From a checkpoint of a small transformer trained on Wikipedia: MLP 704 SwiGLU, 3922 steps.
Each number is 500 + 50 x the weight over its row's rms, rounded and kept within 0 to 999. Layers, rows and columns count from 0. Numbers have three digits each. The size before them is the row's rms in percent of the matrix's.

# layer 4 attention query, 256x256, rms 0.161, rows 0-127, columns 64-127
096:613546478493479441515536464442554524521606496459503575625542461493470487460426601477507512374526503489500471461475535574512468580507606495457570508502471430458518624476422503487577466543458495
080:561538435502569520474519491508555543535490492452536502591456585537476543521394390456485422536443511518483502456457498600458508537473584407480537458551435612529527438510468568471515458532494524
090:553500573505544543480453452537578553436579439440514578588565507454410525441457540427521535476496510441487522522517485512465549483584607499478465361511505452463563565551477534476550456458502394
096:555458513489414445490466499501523495621434472497507442593532556564497475498501379452399496515507516490469472488530485485475564489548485378414555496455508495574473513511487612455487564532522574
090:425495506580505598453470529543481519467599500593473555466532463461549425507558417446538541586426544465544559549492508413537469452551482582547473508473536434449523452435509457535482539406557558
086:481504485495519442625537530455428471513477575434543438460566457462489570495470520536474488490533542568509510514519549530519417490540559476521574439472519427389454619466480464440516465450412443
093:533454625458631464538609511540491546521449449529543545413498510567480499437594506472477459529531517546566497498454526473484572484549520506509504447516565427593515576413451552493401394480540359
098:458495532568467410400497588405512566545508452462502567550581397500471438469507424464512437460542482520563568486590507441501544507543509518469470428467428489447496481603509508496535481558478601
093:455543432515542609461526540600533458499601523551535517519431452501576505534471426475494456521487412446478501463472511412485444542545434584478481558490453518566434514454503482570429529545601501
091:506456499511458553481571594467419522519451557484505456472480492570448542519556489502547538573536611562422496508512478519507411454579547455487494475458434540361502563477522484510515496471450426
089:477456601615474485488571514506411552556509440485460391492517522503552477469479481540476606495507571542515452518473462566515430516443455553441517536541474587438578423372520521503441507444602643
099:548530498555508570495538495508504527424508474523459458441491473464523483478524524419580491559548534458517479492489500528590535515558541637600448523489519532471547395563454483464520508486481544
095:452512454532511468534458470540503508528503474559445456557496475479497474553441501607563494549477377461550524499443460515466547477472489540496483456459556490532524449465448556518491484488608550
100:539470445618528510520518529593519453533549486448569516441484546567471438596468522560508579479474541516521534519567488563564439494488466434530402533480546425535485545534534505509460565561568490
097:492451554416488545496460514503481480570504618489482518363456450512537471519574548513434531572526567485520435540460502430506474473532491556424496620508528481479493504479567441544563480522522478
095:541449567411518494555434521481527487439443583480534450507549481554424528482489550552542483536511449519396476508459485527475561439579500599427557564491582511562463537475493590392506463400507555
102:440600488538595553593582510505442415439410422505586531535509524500507490458477575501553519542464475431522514509419531448436450526541497482547533506592476579408552532609521434561545471542464477
096:413515464563614532461512546647457474496551522584374485559414500473476399564462491478489491466468526402507444426563487538390418517542460545452467540447502588524535498538484582531547574491614467
096:463490508580529518531525592528469517406463529515457523471481503488508518523529502500491440562437580546521553510401511508544483453468501620505478594494508552416492521409486458548455461495525480
093:418495518517492432460483487492559585532458447544488540555524484440483543544501460517490431509472430436448518495509529535434501456472538499507533492517453441497564430444513562517485448485506470
103:513440509560401543451457429531467427522526541535504501527540560552529535428501395476540489560519487527457612419454444494556541434518514479585466493483487524413526569439473555501496528505481489
105:481522477468493404563534490468569501546500516527605566559509546542489504534534552442536420492511543468457539474585464489535516480492512474524499456547485389509469575540578472569501565414444488
104:530494444570489485506557497579490460550489501491578574398503555582489588544513507420507510507471494529482494478500497511532541463525438524444466572472521572535553503423501452473504498523538533
097:535604544531520485487419539466565531490481449487411560546469488410484429511538503463455508531544445521567502504526481389488460612609479523543522385486490524533514499574451394470521491423465518
099:367508542513482419584515505440471525590508503495534574476502466510549460559479532475488462540534646465431527468518484470480506531434552446527443450546453520493545497499551574446491470498375429
106:566481456491408542567532538492492408519575460576474555499578592550471498525522459545553519422569506492534483449549492565478615504456378545521398541526545559604494434532557514484571567482562463
113:488592471414651412501510500504503579594414407517452482641569513484491433562528493508462558451560471494572469494534508485405521546475466446532540426510486544440529456577523436573573530489521418
099:445463433546466546546411518605493619505535531538429468460523542487498521518430481454485475551522463487505457439521477539524496493426507512508546475472506449483453546469417403520500530544613562
104:511443531380497474572569431554476607538549492508503544423561558430519397440517586551467514520545489568535546561431532498527568514518406446444485517521443524528472492459509561556543507495621498
099:432474451491467565463452505551428459504466491511491466458461461586498498539491482497487467503617381527419536440464483478459453503520603517546491477475490416531466598467474509362488531435540530
096:520527524504514510444540538557481612448576559499454452411514498435520479393527463532471574578423462501505540485509516530558546419566515559482485458532489538516536454513493582552439451450441509
103:474447593480368514468487502491628388533521590526510465470520451562499424394486576382485505582528557496384535510502501423532467498511440504542511533465472533498560529452422423587492492506581435
104:483463525476452435427490434531441524431550484437519476356594479472478440501534549517458504596451536604495469511534541509533459544455413511473440581468482529471489616448515523486419514524589499
101:546422500459568493492523438482471530523539526535442475483524464483504510481484508579555504408524472522486540559522486489496508469400538479521414527488601546486553370560544570495466512475495460
112:526425484545556541568478574527523537507522450441442447510487433502553503567553552422535502572513574493468601415431489482458532460503512586464478550508455545499576498569490552487475531500540503
106:493535585465427490451492474456448507561462577551490576491481478490492491507543523497477455557557501459494547513504472472490531472560548446584511557438615523548567509468534570473505569589531497
106:506571461502521498581457454433514591467559459492571556537495534561506583475493521441453528533490531423479540488583471427525523478630458499466472479495514481502512417506547435503598486461426469
105:453485426500524499455427577488483516526408497536525470517582485447508634477489513503538457534497456471555415517551498486524512474544475558422465649468552531505505595450456558520549558541476570
093:479603637473411551568490571575586484577489513555465527518432462523450502486485601452485529498519487518508565456493559538486536579476476396645479528501421467437561497452556481434449501481530536
109:472478509535552514500531470489447481487426578512511477417368505525459467538414507495498497500484464498489459417473470489419481524419452409574462448524569455514597539497516476382454429529481494
111:537439496508555479549523595460571512447548469488544534493448544461491517475437525473421455374492450480494484464440490451553586489457509528508535503516509542510553494460555487438444530552477505
104:487521462454620469525547491532459487361537512482439559476445378452516530444447443573514459454538432479462500549499500477518500451493540506538513446471479463576501544557460480423524529506525411
101:483519504500598542458485454511520467546508557536515544498446452445480568413522499498377436520537405374514492512471532598502532494443485473500489580505408497578529438431523407489533551497559616
096:506521554506579537521601481553522411542534545436546481466487520506460602504541495431471506626462575475447510528576425588536475479509431572473541428515525553496630501475484516443502472517462497
102:480471500572525459533404421456536475476470520524513402527546563494528436524548421421524519539542431487489509530465513569534562479491509514523510469470366493435488474479501412433477474529514590
112:499523465440535539417485494420525491424495587504485563493569531438506478548473517582525541551415513503564462509414469511429602485522590487434453438474601579453515401406507466477460438438497529
112:402537512515503522496486523426580495562437486518494539484538470484511434528545548639566445536612464480539470460436549432500453507408544430589452393473454528470456478420485431448554498528463514
107:461494508410546413452558510519492515480488509461369548527582474521493527535604525439450472485514372509532459443505498517423462444441427536543552448490453542455541526476570494538434478479494459
101:511494524504459539442572481509551549497514520537562492487559600553516426547506548538489564586408566407549429493497468421516542474448504518536499455462523574482536571479478496497457526459591461
110:456583489520491438492460450521449560520477510514489446534561501431463557515430562500557458469486504521475501537461487464421466530483515476499528579548489538431557489475574491459562517487500454
095:535577535495503522380457529483427464433550493537498499480552601513508488513497496613379494491576454580503556603459519532568479450416482570508506445508480575496482454472541431537452485531516509
111:468444463573491485481416549628613575490518497498478424488409447592543460524491494451483495514568574400475496526491520435462491491458524569452514477491502517489592492428458526462407544534426493
103:529425485551518477489524477583536490519514520520540456513470566510493429489604462549401430522471549533516425579459495535443515518418411500480489518495579537554521439481534471548453499568523386
107:490459433462415452467535478501489508517511451489464547553518612447518541495414488448495510551417570529527510518543504489523488441506414462454498529436390564534454519569516511541357533454458507
121:521470447483553535428488553562581512541507410505393418444523509489468462540506496487545526513515621440507465418523492525470574487431549468507501490517502447499563508507537460463596484532416521
106:563496462604555471496510469446444455523477551507475636500524480465503482453539527540432530450497371435530458482448478511491438415525591469470504498498484629509446558490527568405478540435538459
107:547538500502538515387492521492571487577442502462513482515530480550469442465591504501506442517537550489459533478461532496665491435550514498528517516479492449531558430433443447517483522515488537
105:509546506426493437579555439439514517503479525450535427489523523569464578596489484521471461482533459438496436483507445611507439546491522544440565553446553514481490580418473474444490474486514537
104:502495495509455470507464488563514492510515570491484631349437500607548545428552625501501496497531560447566547450418449514527428468525562522520452554543499432450540427540503496512467497481454481
101:547456404531496473513468498446498498506546507551582414560413520483421530510521462528517484504499536447495528494528545538611472551478520511477574547527522538482583438411486561480502550491548577
107:449479597487541475474649563479569516453509598523516565493547530563469567466450583589590475488505538513488567533462441464474510424421489487558495534496511520499476474471499388503505473561559535
108:448507480429537503557601494515373528520498494508566591453555451557474407405592464534443467551618544595601549585516509480469468477527519468596600430520528513434499508512520460525419457426431485
094:558517479548443507461458468525539443491370521420503573600475519500509516463545660386478504530563534518501557450441448519488477592491520476475446467515418607511467475540531578516460475501447527
107:545471513613467534427609519634572530543570523506494456495408592594470529495527538439444540514569515498504480461459492508531502473537503523578505463525447560374527458434448427557449483479551487
075:454553485536473476531571448545451508511540502479500458534465472467504512515528449543568477452487556495546476591452484492509524529466525586521491495534548456448480481432443503535602453496376513
095:578633454565528499504538476524467508491468503534527428556445560505561558528475470581534520460528576442539596493477492558550515517449443547537586504558550549603567486501524494437547400517447565
097:439451591456432396551457450405476572461502471473523492533433430471476463491520590523527526530591468542502484558398442437471495532517630551533500419552474498508469507532474497463495481423457433
087:554575490502516546493490471581526565438355506446549452560517551516475511469449435511433455493510454422519611520503478540453466518478427492472515491510536488534497499498424561471557433481426497
087:484364488454443532476486590392568542430547539587456473431532495545517518553522511488412520595507479602412529529519443521486454479558545435436452487487500512533463503485569530509414533441565532
080:459484514435507526516496522503370463514505530498614489475557408537560537511500541618464479507540468498590524562399510464450512498525494546526500472572531487514504505554404449522520493406414451
093:523487486374442482451517529496572580524565433510518528433552460473517391544497505497611454590521460498519457517432482483475485473537561453525539452525463480499489514558408489498449496412495318
090:551528508470509506455451503484614540509500433479485482531483483423466429536493399416676436423537488442514437481518511520484593569456422421483581457519550522476474499495487566499581552503447541
092:544505415533445526447518609476551448488571496510380492388502512489507491548445428483537547502426505515531459461451500501575457528481431531450462502441514490635451516465551613529427448534559521
095:496486491495505504531436456450480427447506495476582457499487492471504557549511514498598446567520501513539430527441470466501572482565473564536548459543442424475472447454532460494499536480421470
099:498515407504404606514596587474543440442584494510530490458543553539557515489481480504432537492398548468473538485485497528556463483467462561441499540459427493487519526452517486503510443521442616
106:531444520427463507526621533471437575500548425534456623452588402509517593505557501487633477510470489527479503479485502568492490515525535473517469510486473579470564472520487427548464531423523387
083:556530519476501548409519509481574533498513460569329500494561504520482550471501518580472477495489395374500519458454472524481526489472428542561496487502433474539480557523441518495484539534634574
095:412449538629462522535518513511509452484537459567427584435502591542488479533457528554454541533550533542490569485511447462523481488621479430482377505536475515504570438441485506477481517553617405
101:534474502510420517474444496525421507416625501455597445521573471492534601510574510567583463549464547494423524485513461574522536487457508465524537564515464418520528429477518411524552560473518566
102:510471537524506494482401496578456596532532507441490484587540566420450456473510630456463507531484405531461529550498483477442539493528469499573555462492478544589458560579450417519526515451495520
097:425607484401558516400520542472500411474597436532481553536594372458488466524553488481589566472535530450590423479526533487429515515488403461468496421547491432456501499495523513429602543494501512
098:556557511532354426497375461457404476448587610477518490484473490485551476559453420517561530549488429487521502480486447527522566545482496517434514526450487471451446531455537516531491491548459495
084:502526582500574535533523458534474478499488536548616590395523522566563461452550544440476479578484403431522399485448492482594475527595502523513458546488443516507478538494532465518483567497492586
106:554510548459557410460585443527411545482475447504576510422476461458464548489539428528584462518423503489432493561530530534443482531431459527448509521573463413456450517605498548436542475462459484
103:398558547492454474524402379423433495530487468506606621574513420502504453511586476514475496468551615538496468529500462462478446444531524416492558470464490399544554488551506448459531509509462445
107:465541448512498404539499338586424598529470469470554531585431462480468454491511470468579418458529399442473455484545465476473495475494522464517537429503507454461471535575479524457579473500488441
105:544474484518430507523521458592557474502515529510490540482453472556516559431506498389555499499445429509519483486541471509599463517522533532600492517462454577527532479571503434501460552501543496
104:509501492441491554519404505464444470485490476494506504484494513451494417425500529366613558595451447482494516430384498439440542530509416463494485512548517536570541519461520449617478507514476465
104:481518463489533531585557573393520569525471472488530552497517527541470483535538605579460458510507516518530525493557490490439541545490524478500492531530409548538547507558522522520539534441457530
114:560520410458492492478433531515506490406562550471468507542509515487473484508514395451479610430522545507492472384368536495505526570506499616561512552491490554483493502489440500507470521491635539
105:488592513486517496606575524607495525562502439578499539565481525447468461526459479500531553508544498515494519414571554474440568497557543421607493411502431476477467401466529509461565465439536565
096:453409437534459524476451448562496467407567501502458531492524512596532547542458547510609515489411425525538547439431472555472485487388442593488437560447557472541527574488497453505525525536557526
103:471533560502587457448492568536515471582513479469521516456532484481523473458558541501534493504580506424478481539512486375508483508519470579518547486555427530496516356490495533501479503544440372
103:488526564475406549517469434467494526496514534507521480520425572502477436604464391498578475512603569450487469487562481524516487537487482549541492411471519351339419718491532496407588475487532477
099:465432490589502522508448588581454571538455561531525530420447442490543461567527555530518471573458486526539505571563454452535407487411519556514449528431470553444535446516499536553511500477512590
104:539507463420532524469490547497526402422471449494475581456507487498539495486490474430416555504479486515534486539487483598494499537497449495506510546516489493394491550526572402512486439470589490
102:491489513506484540446521481649444548487489541495486453515530530587561503439426374475507488513543572504453474455419524539466402556481543515535526507515523470439443576469432532561504522554494532
104:520466532527458531508409553531582385530529515538575549466419460550527544461489506457522542500419504494515423473533465427539532466534496400488534597498531549547526455557593413464518524520460471
097:515541378609483557527467483473563457583452515499482485688411562520499468481466492543502440429563487468557563472522452538546487481525528527503486536453456553477554417592524531464439495493434548
103:537521417491539574578449423572525441431604534466490481514509488482507576551530615363442488479491423516492474444453496514543476588505462555461503494494490506475494561454519527421399522445461440
105:392509490574508438478582529486523489467518552506473534434512484531496505458559468555471399534581618469452514483474556499437485416500529452510546462551468499468518569440513542550569445512543397
090:464460413453543540556485403417471476506447487520535491546430506521529459489484460527493549479450406598546485487476532524413540542432506531408505512489534439398530576488517434571521450450418402
100:527495450570438546434523518523512519541451445456479420534479489532474429510464390503505491473565477568533497449459553494469434467511521456493551437522473500411520529553484528405424492485539577
106:499494457529469466521528440576442508448582501530416612429551460470492429450508511504511609515470512561511467569401512589468563543500541580500443573476524388592493427518437516590531524482548472
104:421524499507522474435478415535532426528502449505441494468430442501550544506507459465485433511467485511555522528345481426502568424483503525499513560481548603519485500479568466531572475554399458
096:465543549564563423569508498461611653563385406489477514565529545444526492449516432494465577512548495482451581443416516509475541552570396572512533459523504470457576539468589537535494563515488491
079:464479573613484450528460432494570461507481530518550630513531574463516456455519523525432498542674480505519517465502453523509517372567559548419539517527490475501547507454490511494465500479585510
101:572553499483522550481545502554617507571484485433463469508467579434429521398361539500487605433475525426507471470548421392537539457493520484500448479591516564490530517562573496452475431532459552
106:489479583493551511589587496524514516548461479540457550372482511566547498513517544505492475499465445564510488565507445549454526473445500509573539380451436515440474549586428511525476477474534506
096:506476486549492604414597556452466491462580492491521506461487560515505458399461528482476436583535563338464518479506493479526481469519503459461481540444541491465479423496563544511458496519490561
094:514553484514538537419566524536472481512452524488510454501460388494498445503447437578487514516523447463539412556487528449474418554569568541458501497527507478520423505569590534508585460565467505
117:480522460514492477575486446520491505416455491487456456482583442458513522422478463562479466453585471443510460547537552552502599589431495532508521450555557469512503571534534488480523547536501585
103:452549602546483542532570456411560494552493448484513421503473522546485424468497425519593476490519509511458490502529540490584633469496433513505568489482494508404481436499479446547481465481478497
099:470499448511543470511509463502481407530440489510490476503425408496522576517479578519547449444403535439514447496520479571475494502547539527459532444495467458572470456518526583450543429482372400
107:521422474560438473505425383571673426446515545430625528441414476552508476511638571530491473581542396469509493461540511546493561539443513523479470428554519458502473488597439528472467495474547502
101:515495488529487508576491585525514449524485467433432539477526537488521370423581593472515593518512509463547453499509531377523482428456604497523548456537503520514525370526530483496442493536557470
103:461500462526502416433498438370454496567426502468500526610505592502424595517484559487553474524563439501389458536463497432468509504513410540572543561545439568475546410518527392545479480536462403
099:488497522484399496491434438529442491520482470508573567456468558502538440489508570542499520548519475533528466484498520404532609475597450464516474476544529576532512460513530507487454532398511491
095:477518550496575527536405417615457574526452526476587582511544548543491465456520517512388458486437583575484392523601464432459510494523489379517433530531536490510474513432534486453456480500486432
106:455414504515474489438457480488443502517466537483504615474570495495504523442530536515456486495419506558456526478607488564489497421514476494527498481562456462499501419505561418511474550501448461
093:528492543444526482524476447423496505479481551530440513560433560432525531517470542482556472474436495566514501503403560539451413531450570553494508513492579466603533455594485476491532459454399455
098:555491485537557606417366540467367505544456434574521465488605481560488525488548541453513455575458583486514449453518500541502468514499486467499510549492547465453480588460484479454511561484551529
098:454467468486479512443484548548506499546535444556530465457501488541453508406498413645470441527566533507482533604476474518499467364464473463469534526451484565586457458424551509443511536533511475
105:494511511516548596460457535450565451502470516506571549459498576536537457447496537494550520563412547430490502506555526496480575557591515489387502412521510535500491450521460448462530525468531531
097:525396479460559545502445490454494475486458553537442534521564504450475581582438497557458522513439568585580635462441480523475445458537477418491522395508508575483511542559485563467502468562564571
101:548530536487503480494656498471585592517449391546507461468499611525524500588553611468547465556499419529492539509476506384453518566563440570553492417483544534380501495401484539503412483481476401
108:494404526493535435500478412612443537406525479480535525452525464500505589588488487521475537466490520451503546449481497534563531508525575523513519583507469534488591528515418444479434479503500465
098:505493477386540611339427499485518489545504527495592527557438430516451543587564381460398400483463562493453476505470496480535594476423474527465550511549411496469589515451451478567528536585492534
# layer 4 attention key, 128x256, rms 0.164, rows 0-63, columns 64-127
092:518477539478613591439460512444611559523527455572476565561442600459505479407492488447508431497488453545453472522444514608518540429548449437440455511488551452560468510523490570503497538532528368
078:465514579504498543411541363562549520536461464461550551515504592403449521497503524537429474555490453386520461488522479478605480520599505554518554500539481485440599647539482537459570482550435452
085:528582479567422459581564495515471361473470565509543476454493466551531486495507542649481596459532517495525613482500534527440554498538497539530490483523543505403406444477467451583535500485519511
084:495512519474504551495512477483543443516517411473494643418444473469496508437542617503558445478459539477442511551464485435531477511517586542516466444459478462454541529551520567531546506541474421
076:469489506483442624476416615433572548470476528505417472518466479560511510506492504514490512499504605503427487505535555520482458604371566482570548496503454497497507419409509463490462585472507483
086:473426549478464517446472615528517572527503487538494478516533535490527466491517434493528583548482400634475416517485532552461567516444403417474437478618465500575419485482608513530424532447572583
085:544603486532426477561448438445544486450512457538479359488521446589506503603532536552485472536487489543517533477529490515423461516524574514435463494461558451459416504478531445491514436521470445
097:539457610460548629356618469510536488500432433510470499467451609535453508485551542485396519507480430554515587510437516661511581453534484467430501523540460465507477576470547555498522445507611433
088:514511569517545559441465442556440446502431508494500508474510411529509479499494442452518423463443589352541500452609505491517484498452568476478544559499553526426592441512454476392500531460408589
092:491476370466511550457514528457417546491621474494481571459580480553509518541475531507504559540442630544485403508561550442473491582426442566553431473523466493566428473472441405560454593434597490
097:467459405495525539424527541504487530488451469550558490617508455464499519550493480533482507529595432557508484518506404525414485397471503444480547568458546451580464500441488541451494480468562431
100:471552506540467477480466557575483512479569567492526438570435472454493540485448527456551488485459554531510471503487549427522494608430469518491587482536513551527462427417507449516515518421532580
084:433490538488413415506503545378476496499545556456578493506461427559510515430543447526432406448525580386441582556381446500536492453602585483464471497468449544524530534502510541558502467504480557
093:509434478486496512522523403475475403391439471514404488563483456476488388525448456575559496510464454513445377498526523384500526493508472558466533514428406470559444519477522582498494529511426569
089:424488429517499523472534519436458497540559406503522449524524418601538474497550470457514448595581494458600465497553566498513499528458434426446435554499478520473468444448444459499559517518483515
101:521429480458498466427557522507520481507497503411597380595475481493477478474527465557526494480477503547501443486467561434544494510483449566465538434490589425589496490459501512505581471598470453
095:561526564591438458563579469514530450474385575384582403546411520431486472464532515523491467382385600410488539549400440472563483497576520517480499402447457496502576517480504437455555445489441484
098:467447582574496492531512490597420407514491499548522572537537402462512511379569566511369542529470604467423497505506507562513464521541596497470503588501502527504536470493543473457494596491581542
099:461500563478558504590521527543535527469525443525443474496505419492525530452446527483497546551456559603496497493507450471532495516557474402549411527444504516531470529552471485566544491476515548
100:518513583473487454503447436508505528492554487500415458480625451446442485403539486517494492520429471496562571572370512476510569456575487553634492502518594524476545546497454509567574468561449413
115:520488518601541511431462485441513463551611475539610442556491484461472457481501489534564494563470526570589516580512514628549543584544499474519485494508466542520471527569397555581441472554504561
096:571511439446547571575491475481677408548503550421597585562489577550401518478479436456484494488417534504541477454405492550567439514554507557454482539488434514482487523499509598502461531549504471
108:461489524521489465487531508456559517472596480413470660444495515552493576546488502554476599530516552527476540474527433498477508530492513464378442465478546452456499516376534485520556503461539414
102:561494537451502478471457471656616524468509527440487512499546537523432482446463584543549458470473512478389490546396453486561536540558459573503460448501441398551511500495457546414495496510507503
095:478492530560469409471528469507553508519430493506564499478473422569519545474510563479467465506380409449480452475507547425463540577505476457423488525448553540553535550591633454486480438479470439
116:457483430529474543458482620491488516520408528577564457400478495520502504517399464569492459541522588488553480478526463477482442422414537446535460514447463524536461440497549486379528477469483487
111:469451560487508491467464531458537474474462484475417628528579474518516530450555378536447505479520547472609476524483551571499470495479579375504435570545538420593583450534465528475547553496481496
095:537559508533463448490474431476536400464402520547489525547499464504517444554480488443421503427553577454618426460525568483492472498568527434558516536527488497453483492624590490488465474490529514
100:470468548547508411544540470465566483535393528563424473538473571429502535492518486457436582537464509529531473527481485490511545484494455518505601403535467437483458600479393478536470494571532539
108:492459498494422489538392556604475390427504450457514555521504418577595546510497499527521497571460376601555571528476545610469445471488502502435476566551484474477520414494553511481399466464530535
094:531521563473448479404450512491478549437444543514438414552485441508444442446501640412503432494433455480578476498510467517517464435554499490528533520554541495475497514518489571462468574528469494
104:457518581483540497521594464350428542501585469448566444483506504487477463542487477432532538549449502522441506506472502558534549492466457461591545497531437506584551500532433540530516514523533536
097:497479546527544492506438481472498462558414518517421510490472454457478659400459575469508572469439484518613492540464498464521479434562457581462452518513478492519510530547504450440486470548440506
107:504615536565593458541546468482487533545479529443533531509484495422526413517446581460495438495545434470542432546483517435474479446557466441433427548556623483463485550447448488480437514549482550
101:432493594454488511389542569505577483430553579495533551433528550506537459483475488492475579449461474471462445463506516484502448416496461563580464399502450531543455502502474546422439538491517464
099:428503536580522438529511515470646489449507506389504529488443469490433422431468482520594567514472625525546462536462534509471549433535496543466528524528431496520463578533436496483543470436463593
107:490445443481572487477500512418638494532451424436543427610500579462487540524493533457463538598416510398504442513485410503551535508546524546514422433519517378473475451424494539487470487530446454
102:519457466468514422450501536498487486572519525571501503566486515602589524448507495393469522458587452547484443473456569510527461478489495475475548520443495417542464465492520558504499579504560592
107:505520527489549552445471479481470542366429446540504556528462478582560472508470517457495489546494489548450524430556482592452495534545475469484427514466599457518449533493480417562578538559400542
098:403483495533428532472536519487348378530533407560461555490490507530495522506506499456503414482512438434492588451503553631547485505502521515558484500441534534446487485485413449401511463495534525
098:542434437436492552446502535598448429438462545456506469434487490493449514510540501439515532506528338531459433468473459483461475537512516425531485592493559460425496501599459400545394505495481477
107:521510402574597473534507554542488416425464411516486583428501432509578458399471537538456486476497489508644499515575616581518445476531464536477465466557533468587376514548489543400434535538482529
128:546477471510564518501522428468512453583500471343471496506547454435388577502545505499393529480428494531410543512471449508469520473498444410464551527537495503432480541468482516521583455561445509
107:483476456465513500534454503448437417576574493546427449450410460544534540517429490509564489518524494577563437459571545475477630489430486498435492442515540446437410485480496517436419509392556511
103:415471475517479470481455524446475514492504419443543499543465484544511478552495506515576452498570556483541423614561505479501453527577520506570449491537537367429475417506570411524584452513466489
100:510502490536523498575470447428541414546434509439489392465525555472540522587523529485465489460427405590606493524469524470505503470509497522532447521483507527481520473459435485592463507537426510
097:512479615547446425425549532496446533504429518542531613417543542513497541528486481473426411451417501477536468506507495564497391536499441485539446535493451621509501579525494410468508509427531569
105:408471491593487501516542497393451577502552437596472498573534433523486468577440552469481521422531561383570564472516482526362436553506499503518512531538363484473440385430507381466479524432406418
104:500465483488616562552494494619490546508458519468467590504572478554443580573519563525569528475440579460536467562481469495470552470490526481555484424598410493468468512490478533559517508506420429
099:553535507549528573465564485425423528445556457508483470560358547487410512425460499475541519496513451572600449363503506603470471497522451505585477534451490584479436453464508530492507454567599535
100:504462427436422511506467510436417518533562455481501483473514505545453481542486562544483556525522496589524437513541554478586530515513463497457531473520489448517508433517459439584500374445429447
101:563481576481535482540541419585576469511514527421537443450556460421486443408526448484522467490411550507494544528426468415436534534499448581401443398482478512512614523488450508510483492467519537
097:523519509460532471552595441549409481512479493521425470472555538532447521486602468467599526438431463503482545449366561502428596499519518548515442408475466450506504514521531549431474479491555503
096:563538423494530408514508472459640528501577447399486453465514519490506550575492451431450501468434581444431420560407524490466449429485445632482515507493524472425558473514489503475460442485561422
107:455450427559561435461410431492448502536437524524477441418580618451483585539449460456601528516500448572449514426490551537503457540549530524489561545444474557498414508515536566535496461555523553
106:530508518524590411499572441506504438556486469490544513536484537501465429528408531521562492445546409492569512421474510485499477537581532497493453561510568527448603481547462551506519466461518483
098:497497485598451491469489531526573463565526484453519534461533480533427507493543431446510568514463674416435612346495521497524465475470473453571577456473479418415498459528417519597509503581509565
099:516474543447429421566526487525476447555500485421456416573503562402541513428501487465389489402553550378422530525458494554552543507563548525473497452480510594557500443539514493509558446494524497
099:556567481546478436546432416464563498488481451457519492476401475578532480548469634444472532529521504475525424444510414546502438490500477551441489352420501547478535558578537485582478522551428407
104:539476501445593515412545505481521581483475501488431466555421488538455589425504519468485551574503587541473488469495569522516525515486472537558516482473435581549490480495538455579435517503518560
094:545559555527550549460455472450454408502551447528470507525412395456514410465481424479546509474461567480512391476569512578514453485443476505511524459443466477540453461462545446461574531489489541
103:521449547589538442468455464528483387535382512506503447524504506528471588484543483538581461532463448559528468481441490551428547413531554708548514550524489465484526493454550548462508531486570480
102:444550393537482480443433431435409461519497539427602537538505483506511586450503560469473459453527521585423497497367552411516468492501538525462492495526423498480507502601485411435437547453536520
101:566513455534530515462423475474573516450536498397428454479421548526567544502481508516519547508561513454453481479450527550538563516538553484587479514488606539505428454390435523517438505429602503
# layer 4 attention value, 128x256, rms 0.16, rows 0-7, columns 64-127
108:523475574568548505502516459553429580523539431561503462528427556476539517517568545472494513496487425482440606497487429593393579511459526478427465581531422476487528493494423408473562480469361440
111:488412538542489453518441463483392611536466450415553509435528543487482515448481438583464487490445532426429449508432551565421470483564526343567497462505508611572526549554559472501470455538528443
107:521585550517544478544508570468466530550494521518403473485531529445462479441466441536504469463434529555561510460468547479431500474587548522580464525474510441553530509393534475553498466591491525
104:454434513481545565463499493593379573502459555494406450503485504442500461498580391509530519504535460539477554435532512528454531552431606611450453506517463451430485465521503576569548505472479542
106:538420512475452497551552432437627371540546493540450509427505551368478561515543452488397549545500422389511457452437476633489499511551520528435480506441432572537486478451444542458503560451528507
112:596481444450452548460436477457449474439489481452514581632507470510476466583448483444562515534478505601348489570591525494531502495517482533492479446471507478409455534471500463477566504510556510
110:522533616494391555597537501489507547479556514479455459568507572560493493519479533462561458479581477450514520546521496578453498497513370499574504565511426537541489547623542435466479498421498501
105:543514481504507536464519492446536465566482454533567537535481467549479476467495534475403526562565515425454522515581557513546401578514500562519519485508477459496462488488406539560519540490499479
# layer 4 attention output (transposed), 256x256, rms 0.141, rows 0-6,64-70, columns 64-127
113:558458483471487584528437427484548594573440513468536512535522530489375541491496521467506509482556451504505526440529490461555529475577473477482445496525514578433486581581475487497486475551508568
104:493423475449467522388578478448495499418555465541568443522472557501484466507555459460562548523442471530501567496582473519499511417422472522443515476405535475505448406498443513512523498583566532
091:472466528553471607523530492542513560465411534456521470422481434513470623464550549509517467521353500476447488556503419448607447462501517483491416511503526494501542549466470475468523511601489513
110:512473472475445468620612571478512559468509487495483496540558426563533551501405519500554483498415486598595482466511522368551432417493529528454524415598389530374388589389516453499453422492531554
107:453524497593427537543581519552489525562565591479585468521561543486483433484522597553480511509525433538454469569508524599572522404490502460581566468528491498523449492577646527514477459454460596
110:430559492532514557605493469582524501520528487547564467474544409518470482510569472623515415556582499477568447521493452524511575515596511547515635519485499546428521484576577457499501538453531473
105:572479460570489461462549522552509511524524473590504526482513505530497429507506422454528494509456520517544588571511528425589482566510544441429565569530508511483474452486491490429506442547486516
102:478436462565471537526436447549421475487497453507508473531547525525470491435508494501468546462419511480476515519511568454570578579487443458523551500561491475510538482468494469384528483483468490
108:461552498560553550535479563470378480432439481489476503524452493570409610419445502585526483532454557461544414466518443453526510535504563492462432548549532478567483505407590448551531510611508481
101:479527559586417491499468461496468524472459444472509521448537507557596475419453545536493503526553452576577516537493475497586468444553572494416431579496481576510451488456496457457499424444519515
100:450553473507573475437528542517454557652507528522473513565507501453510566536545519477430591496586511458441482565552468540492598530468510499399392445456468527571434551532559558507481522503510464
114:488464514456468462488281418445559511474467479517501513500583488521503514496454480494438531528493555474503521486548507546432483560537479520443432579507503503490512527445471504450557490516536484
101:602521414497548466433455535506559505597449482527444508547537575515462514455482497528435516446536443537493490516464439507472518500557527498578570443569482513455466583470479474486483531454599466
110:472550570454504539483535510523551579457458511484566443538399477467511535621578452402538504474491479460495496444500493565493574612501562447488569563480511432543514449606530468471499509461522464